From a checkpoint of a small transformer trained on Wikipedia: 4 heads of 64 (2 for keys and values).
Each number is 500 + 40 x the weight over the matrix's rms, rounded and kept within 0 to 999. Layers, rows and columns count from 0. Numbers have three digits each.

# layer 6 MLP gate, 512x256, rms 0.143, rows 192-511, columns 160-191
534456452560496437443541480515468517403540498478514512529503537515501522493518408568505572529458
447490503488472521501508506526507572462494485507483486459466552546513532521426520507521511464466
445569549549516460525445462375538571459524512519447468517450498561487456486449554540480484473478
478507450526554501530492453532462517468493520588497499517435512493500519472485520564532488517493
485492558467425477487438533479496525568498559553547502492463533474447529452513535528436475525485
583497488543437477523474485499520458485397427506486474503565440452502427512468550475521464488426
493482549542560561489503503467523449520498433527519527540544479457549556490525546506514505516451
514494493547577471404505515455503510499448482498490468535564519547517538493502535492523536590499
491531484478580450507472509516443468443522520512518504478472565534443545487579474540468410564471
445502425473526555524447550517587519438540509529503527507532483487466473495487484507557545485448
537434554573490503479446414504461440452463504541546486534552461524564557511453518510523614498479
469495462446572515420453408441468544532538554554549501568582523524481559459556486508555502536513
573442471522459498512498559472459520492366534543536506472561437502443487503499560454537527532508
435489524445524538545457548441523539508443433505433520446425549528479504485531531495474499545435
494438555472489474471489458505489510567549527530522404514513436496520508508495533493503503498494
460480486563516533490443525492470480461505511540504445499504502433424546479492492517588500461469
544519501451517448521471500485517513514540558453426473474439478549540552481451434584498494535505
488485457594474498507464470501473512566537482509525408407520546523547549492520492387427464460460
500413452472501453439534488428484575492519572570446513543524473549539480460558550448545520522546
503508632471492440494510526491484462493492478502500492512453486585499552487471517525490409408470
535525566494463540546432485494519490616548471545536454506453484475423514502435512506594475489462
531549480510455444505512460474521480431483483486481484491492524465513526539521483590433492532410
464466491511534495495485426479470481488474487600541507571480427495543521518489564494453563521489
482493513553527496533513507497530536494535531552498530459557524497454495414494490498560476528468
542485484516500523511499476457494474453491521530509554458472383530452428537519482387563501480472
469549485573469537468517501513537525519479369553508472454491509424519493443483413552513448512448
518520419494443456507585535481452437481433469562511551532526500488550510488554468525538484471491
469508522546478500481466462527515554530559467521481520538473463463496492449447495503519563545448
457424544490542518529446498494468507499531430451494460477527509515511537571507521538469553557528
506547491484465542470518461455514496574487532520541541454559452514531526485575522445523557445533
551565469530483498571470471488503463585523459482451470596494480502466469528462458442519500534411
553546513513500527522529551533511514461538447491493484485487472503436511489464466485524532455531
482481376487464546487502460469526496460517474487435490438471457468484576515478533484503542538518
513498504506509521519554550491537453510483498507505440536492515517490498475462459433518469495491
540536536527554546515461578509522441478515444538579483539559516466532469542473507461556454428558
503557453501512457569542526484522502473475496484525465435533508486449485460521517512534473520425
472495450493444538511472477530448489463515531484470562492442543456478510501530564502499502566501
477458532553496562499528503527502530495470516510399465492566509545477520465532543527540567482455
491521581462526547502491481481493478574563531519497486568455511529490465473457472535568544408442
544454553546492507531523481448488477563569426480466502502582579442566519444476511589553485446440
533492485457547497558488502474513561505472503439510522510587531425411565508556536430494485490464
505534478542427519430546522562459483531507488523501548545535488509466476516466495538512540569523
495482519510562522438486522469465488446538467496503580514529515469565534515510481538462473465467
506528472511487469531453551462509499507515515544558542489473492492449531489494531537511557546503
546458488498506505442519414530544487513449528508509573461521537537470521547471480532502458499504
496403515545485502474457511441443479510496492521468484488480542504483387497473535492497543476491
420485469546503499520486525471391559516451518522448479490543494497549446497448529510457487458465
471496475478490526493493469486539502519497526531482468581536519485494518460549531559481452521491
449447463600501497511439523446488557466500512546527570523523465470483545542491532555478518541516
478516534502444536501499557556493553519477494467471501543482466493555519514490470538481490483499
544462570493491468506497529417490479483488442551523524534531480571423506449460457547477452510476
507599584467536514494548547484521566535536487540483466530488437503451523447530522494481467522524
476501512506494545559482511464441552488457522517471475450545530534517520408506522442554482472465
450477483504491486495522479547467438524518449560569498482507531504438524531451489447410489547481
506412531533509469510449491517513507551511528503492524461500435442510534500523506520503494498467
421533532449519547502510451506517429531467433453484490469479487499487441541458526533460519482478
463490492506469460492535420472516425519401515581501535457423528475516524445543491562568518477505
476546488525517565446529527507498537512491478573457521473449486443411608546526452544472425454466
574504486513487588569515492538518501503505450493459429563537492530459468512538567484504518507464
505467421529453500487500502435594461533559487497449498465565530471467547487543435513470468486507
547553495514500551430504509589537503524482531504507500492490552496545488542471501555546570501506
517537592485440554500477514477564465477443526476512476473535542539514474500465497497502540433547
498428507533453471574548484482452544496499556446528533527527564535527581459518471535513503483486
466521502501532502552524435457522574463451496488454554519498543518439508549569509465474550520519
524567417505471498525506446493452536509493533491562521500493514522481568525535491527483430553490
481507448534481477560468431439606462438524500458467465465485479555482514457450573493529454511491
442500543515482472488460521450464520499490516517534512531540539462532515541535447518463412529508
508532505486498480518429475513479467532477466508489509517462496458502439449475561445471526485463
559522629508515585502427490548493504424574421480489424426546430497528492556464538452496519445446
479475507524507443555525544521500492477470480569428620486483516480530533450534461531497470508547
549556527510489407524533566492483531511513571517530459480502508583431501531483496479569455451486
524519483517572538545380440518484558462447530486541504523439477472571532508475556553562510414442
519436528521446564438481527470512485417477520497517514552533486444545519543466440534483409480509
453496424525500531421487489593470518451439508541473493466471598462474473476554467461545492558551
511445510426461577480513530478499573473519452486445534563430486481523441535461578536458558476518
486550522548520502477542520488496487483520517537497530448507485427449498498517453486517554517562
414436554444492650492520591466555475484496485522507476459474486479533522500539538482490559514489
541481495523469460525530444459486540500507522495499542505537520479481445562454522523555517491498
432515496522553431480499396458516463554545521516488478504544506474457526532484518466544403454459
489502448503465526511508510512529448475492488403512450436485439570507501537491458523458479489525
540477504541424469525436481456536534543406516424502523423445512482491463488527505540483544470523
487427457472458526488490512498568598489502494423480425540474555441494440551481495495519543501469
499461524473489553505521491475492563527588510476519430451524514551512446517487535502532495449535
467463511532485503496489491495515521534452525560457460504454522502477489478438498553485534472507
575500499507547549469432547516469557432472527483496480423524467526465562520440524445486586484470
527490509421475477494485538405448506529511550477468518512567515494459574525456459531523456491473
490483598511520463428485544461559483418519526428588493552571475532523490451542444553562483446400
477502509507398423544487515467509461553470515547470460553484491502532416544458504520526427441483
470588533477536448447512461520532483521486411581527485482532502482442470513472448565512445497514
585524476452468470534524496444494543517445452544464494508478510485456442550599503451529498530501
473467537528459521558443434522483430458515511514455628571497449521575580510509529561462526479506
500502435469526510522531490475526515577524564517523488458516491433521498493471526538465538402480
488517546441476504544486445486494492555494540523529552542488473501545480490532509497599500471503
515543492550474478572517525428484456573472492528486467473587502489465432535475539477533475495515
497498532541597419499529416460502490477504483526456530558449470496470537445418577463547472484521
477555509525481439485547497394430438356528531481563452506537522518579512492462447510550445461419
406424508482535473483465516490426513487560479462409516467484467436545507497500503492509483471503
468444513514489514505487474405518528455486536414505420431546490511489444495465524402508512557491
478567527549537469520532530417531505522453512535511545519491440507527445530496554530523500513530
485490516476490518502507500479505407515399448464459556464511533478531581416567457476457513573491
533490522533573491484523477499506516485485478438497475525448485484586502481535456530460484507425
508439495489516508521466593524505487454569537483561490418484506500513587515496451498469449506472
500494569529511445456544471464488435537572524515486526467560491534413498424476451503435511431465
533468544515496409397468535521452463471495524468504454502564488454496516484514492506547481489490
514557539446498520489487589455528518478518501578429474437531521572440456539533431522524514527584
445514522436527468529554513523488495504521458474497463524514438510523526574567539507507514549489
517478525484494494498529531535448499513574434441544569532533465545480547551480425466479468437517
509522464554546527553446431459454509476505541522499475524473507481510448529466515524536511484439
532439511543513518448524564553457494526436497443466528504440537462520563517476488461492469491540
489459453569487463465458487448462485525527556567490446389506507493540494446556462535492461486467
569556483510463498474554507447415499527477516455464481569427536532485432433440502515548505452501
400435517484454474486495469494497558529461474533526456409552495476486443562531471468518507489468
544491514486461514475462499525439525485467617556460452459478468487541514574453426497452480531528
529498478540478517495474475545526487433501569507470524496512484485511507452469552505549443489495
503487473489500523530502561449514523461534485566468517533525478480543487547527561477478481505488
533584570484442484502458471552491536496576498430525498470457484451499448443500503552567505488503
535547483467568515470509533543486493508430406495506351504482521480504483544519542518526544465473
495450458436522513606446448502589456544494512462497526500474485459465596555457475446497495447528
476405526465483481487490569510549522512466518532519480475563525450481481518503525407462490434432
474567437486475546462502532542420542443492499520576478471534525490549521513428556449483402517481
544491437540545487443476451537528506537573525489527525513532504512471601479498463499518495475505
515456513507411597455492532460479485511474528514513466442525435550427502553503484521531511527517
478454510470481510491484581500525544429499498578582461482531444449488483378487492498516464544477
505499466496492484534463495456551466466513509487533451469523488444474468533530524482509498458427
491548506474480524507497548424429560498495555519508464448503491482492518560489533460557530521460
522450518495496586499489449493553468542503501604497514509518610489550462566481482586450484466497
486525483502454539543509491515480469472524507452567462503542517549489540566534479514449521505478
423581542448468536482458400498489501536501562553494602483441479542528496480593509481462586525492
489599509514514538435535466485537605506542469498482509527523516475443508489516475529459469567481
581480495535557477471508385484501465458503489531503507480452504481492418474591470575502498554485
434517533519542447536497511542467514514530490473502343495514601559462506513482472591424373504534
501487516484536529525470507505542453503573483536543467524548450476478422506467581515503485565561
434458486553590499540477516567495533505554475542548470490498442507537437501537528530488519577426
493509485535560518510536501445464541510547474512551534530456538534527545533562507525530515513505
484529441453526518523436488488526553509505553570524543478455495439531617437532502554528498439495
498469488475501501515485501503569575435474473527540442522403577432443492543526508480603458440562
561515614590550482518466480455502473419533458508492464548512548520521431471474461467487522478509
473517458464458522497524537529444464431413490499507527495507533491471469536468531482586504552558
541490477504457558577530491535516524562504555459436497457463502450459480464583521492456426515483
514427454537561473448522587504494506531475553440561507486493491542530494553475481539547506451489
505449525576469501483442576493481558468488515502452464515482494480496399462529491512528509522486
483459519479483475492539515482499515533515487454437533505562561492502505475542513474512481516512
489473524511477476473560486488525516473479505502558459531515484507563488501528494469496575443580
552478515467442516494430502508497524533506478462514490508562546530476460538494579454505459526571
548506410432502422527484414507484489405456561519514491444528448441543480475529472573477531429480
507484540469499425408504454482503480438480477551481523499464489502502528477493449536546467464475
568504471539479545539475501509536534485529506546509563563482494492456492525549505473517515505544
423457523493599517496538517500504552524462503439466454370647475463495471459453487456518495551566
508390620488464511511458497524563576480538474511540498472437518434446490547489505480494380518535
465509518494363466491480508505552427410562531553563484486487512457487489487474393549491392514599
482486480525526500543566586545451534504510567526494513527414500519467529515460475507519499539519
493483524512505479543521546532477464586453501491488533465475557456487490499558478460521490475466
486484540552432614521481529529465450420442509491456530511511531424553483461513518565558482479518
504568480517469549414560452572444510504519507552501524496547530543504433456528542417495406466469
494491448468468467518537483562521543461488462523460507531504476479501483495539512529430498543528
456531493456458523525496534476481501532515504493549444499451596480464503465468475518501518548549
530500451574489466540455409460489581477503487484452452510479505501472474490492462510502487546444
624516517495468480514536469487422513514512526440540442458497514494485463558521528480519522434522
522445487477524435426497415647539480511575516438509517429469487538553561540507500534553511430526
431453451486509526531455455541469475495492448514427475505561468512490461521508496516484520458497
526493480509457556544592464504497555504553430439544476546591485485438437492492566496548464530515
545494518503540512479565537519479504501525456534550520467525513441454444505511518446514495517534
495462446462480508484529542479500481445515444511560496479540571448496559471482437530511496452371
517493481498519529417442588522443488540477601499589553449521482443486520440510510449407498561422
469499538552537504511463543408459422554481521589538509554544393472393536536542493465506417567504
506478468504514577461456521543466549491512494546549560485531478516494516540441542554477550533471
504506571437503537464447482511401509531498497491469510499517488520552457484500497499455501564526
497540498517527592545484499478520492516496526501511511450510448526531531490505530362518628448546
465532516468528535479474594514515494529496459545518512538465441479507457504476549524456465491531
505533504449497423505550586426464547551498543547532518501524510505460492440483457505593508426474
632536551509483541530607511553534528499480484491524449528495417488491485505455569430540501478470
479528563473486462505458502463555527451510533495531541499521505559487519497524445529543489525536
500551581444448506514473483482541515535479526468486516522414481462558528547457496552494481487511
496496530481444421481538507531504506539487477495503515463496521512485459463473582487457415484475
449464589520511535541461484539465507645499521475560425429482541478465485519496525505554473516557
459467452523488583467441566467546483416502450491477452520426510516503493568428452526474569539517
514498421489521506469486529479557467519477474532383566437530477518531525528413449499503477594504
535536580499493457544454542519516525513537475514511511474504506483472493487445526517586462461484
464527463492468482513475531549531450463516421502453500509520448561479469452476563458522584507480
552423486486479568503491523397579600566588472466499487487502494491517536527450459481491495445495
465475567594490514435608523482530499497490443528509518489521512561453502428501487490512502505425
467502406432488520475527503522447495545554483478506459504507441509492485509443513480487592456520
499564498491480450471557469535521552514522521528525511481519437597491477527504547527568482515556
463450521539544497496479528512509505478486449465475523425432489524500488525405517534510559489471
486411566459556517488458577559521446491490450540481420499476512491588610566463476544526466485484
450465497509506487464501515529560502483540476482545497488465489605485504527517520505490466527416
487505496482508494528503507543452598541476562506478504572551471492481447417483481376501422483495
508456512509516442491539494458443539542506497493473520513502544516505472530527499524477528550499
529503477445479460525496457537468511501497540538490562447505511590526435498544545556473480484523
485534440608495472477502504528483509482558465525473467504489450514496519490539537539546491534501
544514587494516512530542470494454469410518505508470575392459443432483532565471481499460502568490
465553458498475606476495541495435453437539431478542514553502521509483529499547536519461491450493
415509559459474424462438522479486495550502421512633555573442453441471499479489536512481481488606
468575531489534533505516522454457501508586499478501456517475560506457476458501518454439479523512
487479489532530448525466469561490531427517514514467543493483526517530517576496472420505470485523
490497535453490473546538458491552501549542520497508436516472426512580498610466511507421525509525
483381504544491508466521476491492528530432583485504535493546470517505483572496471551516461461491
586558496415500535491495455480507525514523475488412475542511480490498400485501444445475536482427
498509559536488547459485575488561574469584441442496530492518430428524479546396491515428479414446
512563529514544514542505483550481531515493463478425448530510548504489474485499535541499521542442
556468517550489463501595544445516503548518545489489497496505473546476509433513486506579512489405
499517491567489552446463485527444505556506470524527568515494477517576480538552502435468457517492
545526517493490425544475492492526465473470493530522545581515569490494564520483470517560541531496
515498624560517473478450514485468485485456435483470446486476531466485529480545493540510514545530
500492537516513465504525495520491486517516488555540471446468442455544548582523456457488531492465
436459473559441613499514486524472511503449498525453512509496524503459527555571499531546509564495
460561452495480486538480507486470418528463511541523519444570522618546517488517575472459528453564
453594516505440468512555496504446451528473474529530526487441485498505534548519511492505456437528
552493447535502508448442520491443518502502479522511555518438491487538440513454482566490567498459
414535527469545500493510514528395429483448509464492440572504502481515443456484527479473474510530
457506470453456484464425573486496540455541559525533554450505452469560493563382431490552451463455
479519542493475550453532546484482502485511421510451437503428440489500534500496568495491454455518
477558506512494495569411588474502462521446481441503559513587502461513538491475442455517478477508
590498481477559464509511488472498402506473456529488487513502488531446466522501561494471510493480
524441480502498441493462492557466574404500592552514535510471496574445455514454492508565495502492
411584455482453494502510535560472494534526499509445523560515600507508548526477480487455499477542
517483480513505570522531569543473482459532472447500445522589546387476504508462435440526517480509
485543496483437530449536416504536450560516488571416522454535488469483516481522500416509476511515
521531475454521557474550526485485525523534500522467525526486501493465460494485573534529547567529
473520569466478428487490481541484527460476453469567512428551510580439512510526568464511501547527
474502465473457505518493455449506548487489538495488548472513474567470528469526598464475475544541
516492556482502509492471472462566406509541503515509524458513505469487548466437473544556488494496
514488494518437524555497524536456541514542492495485498437566538524483471492485584485501422502470
525455498504464504513487558472501576489461520601519563513480493569528492562521456490440492511507
490589466584509440474524484501488507543514517454517520539529581563497530508443550487557502512498
461512453430499489481537492580558486467515478524435472494517492510507449513489551497501485522450
478485425511495514540582492462517516475567558494476490506536540461492462512484451487504445518542
447503509580416489520533540500496473464490459436530499451511513508457531509536500560515482475511
471494571545483560531377497451494555483529418480456468449536431415497458495470487442550489526514
438591478532457508490545630538454540508483550450462431536515488465526483491557432489510486433422
463533477470506517506488537468469476481518581548464462539551489559509489414534506548494493554541
510430474483514561516494416506514437520544524484505433535520503512548528459501545461501538510498
482443462502508457531477439534516534515496544511517486449512412557510495499575512548509494438469
495501559462538524479368494482505509514532501536462416500502482444524536557491470451504488468494
498455489392450493466459451544506489480475515517531412493585523491494498529441501533536540514554
461475554599494469500479560474491472417491478535445485546457534469500532584502484487532485482447
536444479501497509418543539493533454545569442518520461524409500440482514467468517540565527528484
541472531470509496445484519501477475495427572592532517452492461490485449423476550456437537512477
427519459453443469487461481528476472502462492532520491546527513559530429524450539473433557582549
411487426531496490472509465554438439539480520494543486632496506500529552526427565528485536520519
426526528553590519550503492599495494481513544496475510429469459555463507556465485523579451545473
461438541529506562560485521497489493519524465538480475516546500456394472624502520462500504425527
459512494496446588463528504546518517534476589456470537495530488525510485552487505480481531432485
517448545507516496487509478441498557541520472497490494451482499492530432581489495539523511508524
516497456517466563542467473506492456580558484532499505540499434487546550472511574505443542604533
409437506508485485529466513476500479502467496523535442467447507495551438494500485549488538457489
470566491522453520544549452516451453524502398418525468480610511454453510430526548497459568489518
525466524517526489480502504510451486506461492592501492582432524480553427507440528519532516518473
463536522491494437588485476518453533517468472479595523495530516490559523453560496502476460452441
545568534544505565463475458529483483490521487462472545514544547496461552545504477505532502456521
564509551455473497598476522602561458527499455486526502527474499502565489483525523598513488486504
541574518584492496462508538509419475448442458562461473544517459515463518482464482542498465482524
470583553537505467490534496469461526478454492512513519553539435457458537535508574512502480490504
500506497477438520490374533555510541477477561541495474540438496588550527520446550533473548553489
471421459455595519466443501382485568459477461448469513466484481525471449547483453484532462551521
590568427513387522458471484429527492461549566467533565509486563467435551540450516532438448536459
451472553508496477482472519521502558551546491522521497458410494548530474509442585438475561430565
493467505483518482483623468540455469522539479514445499506575501462473469491472497527487504496585
405501474487505571532558483490519462456541417491483506517543525469452506559530524562527528495561
467481471539431448536508472557471476444476505527554441542559521506478470514493495493587518428494
537468494602492486513557492526404474502516398507519466482487514444508438513513504544465542415491
488522519439540466528472431498492554555449494474491527437475479579467469555418532408452497532461
471514483532480501429553409461481450525506503490454544523543489498500415528475485563433524499516
486497440520451520465544444562417503467486452497500520481528507512493476478538523469551501536431
506578451541484503522497522464431422455465464470475471463479514536499526540471520558565478442496
513456496565485528543481452536468465554429487517507510471443578436492476497500516630539543554507
498484522476534441532547507441481441527431512500442469565559420503490496470482542513519521454500
522555487461477543496521481431461519552511503483495390504506488510466552505555526473543458498454
468475508459521450471496493496518527467530476464438456531547482503489524504499495480593590488505
480410490460472474494490569474527525531477498530491523476501505565460554493551541497460510465475
493554510502544540414502445506457490521517449487515429427545547487512460537423476468483488544507
499434521511572426524447499485488447525451517472437496503487517505472585564591519476515517588486
494473484484383549530450485556461526542584480506458498546549513511532523509501500426545541469477
454401472445488458464452519489503539497572546511499552559484520524429550538506451494467471455539
499525506577492583470433469515438555574543437462545535513527491476547426480477522559440470501418
492477553467501454516481490440507497502499507482502492444551566522462471474483475494410493496490
438542537506496471480549504570496466515526494577553523492504525529547525525466496537516541453480
459450538491419505515531470516483509473507481485472534452551513477437502494565578490549433577543
527411508563472518575500500524541552486452464418509489493528547413479560511568426450497557480476
428442493506528528464443547532459542456521485487550433482535499491566486513564502481505521474565
491479574526554500423508527517555535492479489499510519501519500485527481516490451479505513466437
498548527541547500485443524534447488513576494515451526570581493423556532521529532440473440485557
521510548521489504436454535472499575425530475555535458561445511462496520428519451534502500504463
421486405509522473530508487537527485551513486485537486533485497473542526555499507507496456498478
548467462494562485490460497555482503467450514537445502469456474468486530533450476461483505518519
464512512502550491506556490509523424461457390437516472566463513521522431523541472548510450494483
500474485519540436467468503589572528512507493496550514517505494504483509521467492549475469544522
477468491422451451516478544466509492404549590484512519498447488576516514462454517557519487438457
515519463452508475453579479526517517481521484506488449501484506531506509523477445583494509393519
523482451506574578491459387501585448512542536537518490475446468463397553479450560512515482591428
540518489508499575453505515451499521549468469455578389498516497427447537457494474492533509462525
455499538502444408423506552500558506438578516487428551463500502498493489514522510545448425580541
498512367426513585461452470442503497489497513491476482490581536469572540485461525489506533511521
495453494433508527563549469528460522481447506581448482508509513481479543483526479502518523547454
466468437508499509467517484477525600495432548602559485486487506487436652499553543623521465492468
514482452517463507487544508515452493431493485502560524475544488553455506510528468523481522494458
580506545448528522429553471449462518489538542546402525519488503468507454582503432495490534520572
529491527523466475454525509487468435508454480565463458499533440474493487577583528518570547454446
505419494496472486570540474516583570439558479468450459526508529512516528537476483486467489517519
506555440449489510542522514490469503505453448459515527531519452463459432509493471467515583482531
503492415530499434483503492424447539524541499488522508568506536500519527471521500513521432536563
506446494558479481466501447452531548500522519485532530425526491459516544476451512510441531489497
515514513523508453474459504429500491518512544495515523604486561495557492442489532483522590468522
500421579543504553481552472457486505467434528485450467520526525469503503568480526470503461477456
473395468535486549532483553505465506490442534501516470448569427488484442541511493500425503527488
503459486480539519508479481481480592504531560464458572501519498488478453430465485531496481490465
476403476486420417494493523506522552495483509551528524546451521524481539492518488566593531506440
440459510525499539511492468483497501578394547492494490512496513523509483506522464575458440521526
545514524489465465493516459558529488456453501443529421440495502589462502501546528397547530495460
475476516548509474534458503523457476465456488490467470594510543463478440449451448431495465510509
509483450470474556562496517521537448498435405455479511492500454511479547466470444564441505510511
494555467473526536459510543512418504530493525536490510486488454474465468533478501428508451580524
476463576488518435565433517497459544508485439422537444516456496485533519467432481497497442446557
531545493392474469448450538504504519456538495446522420605513571517490456515525563598427400558518
538471450515491518488541454483526487537524569500518546460535486520554452492490488486580480478471
529492466478508536473558500508439502484525503540523484551524581519594467492523531516544494486490
481531480490565577486560450485497533556465494421489494527559453550460462484550569528547453517531
525394455523458537513595507511473481486463511495532454511473518463573498498417538542474513494545
414421582482502467484504432496504532484499508441569503494568552451561461422515520540509538479506
499508475422503484546497483493471512525464489496563508523512495515473477525538516531506477498470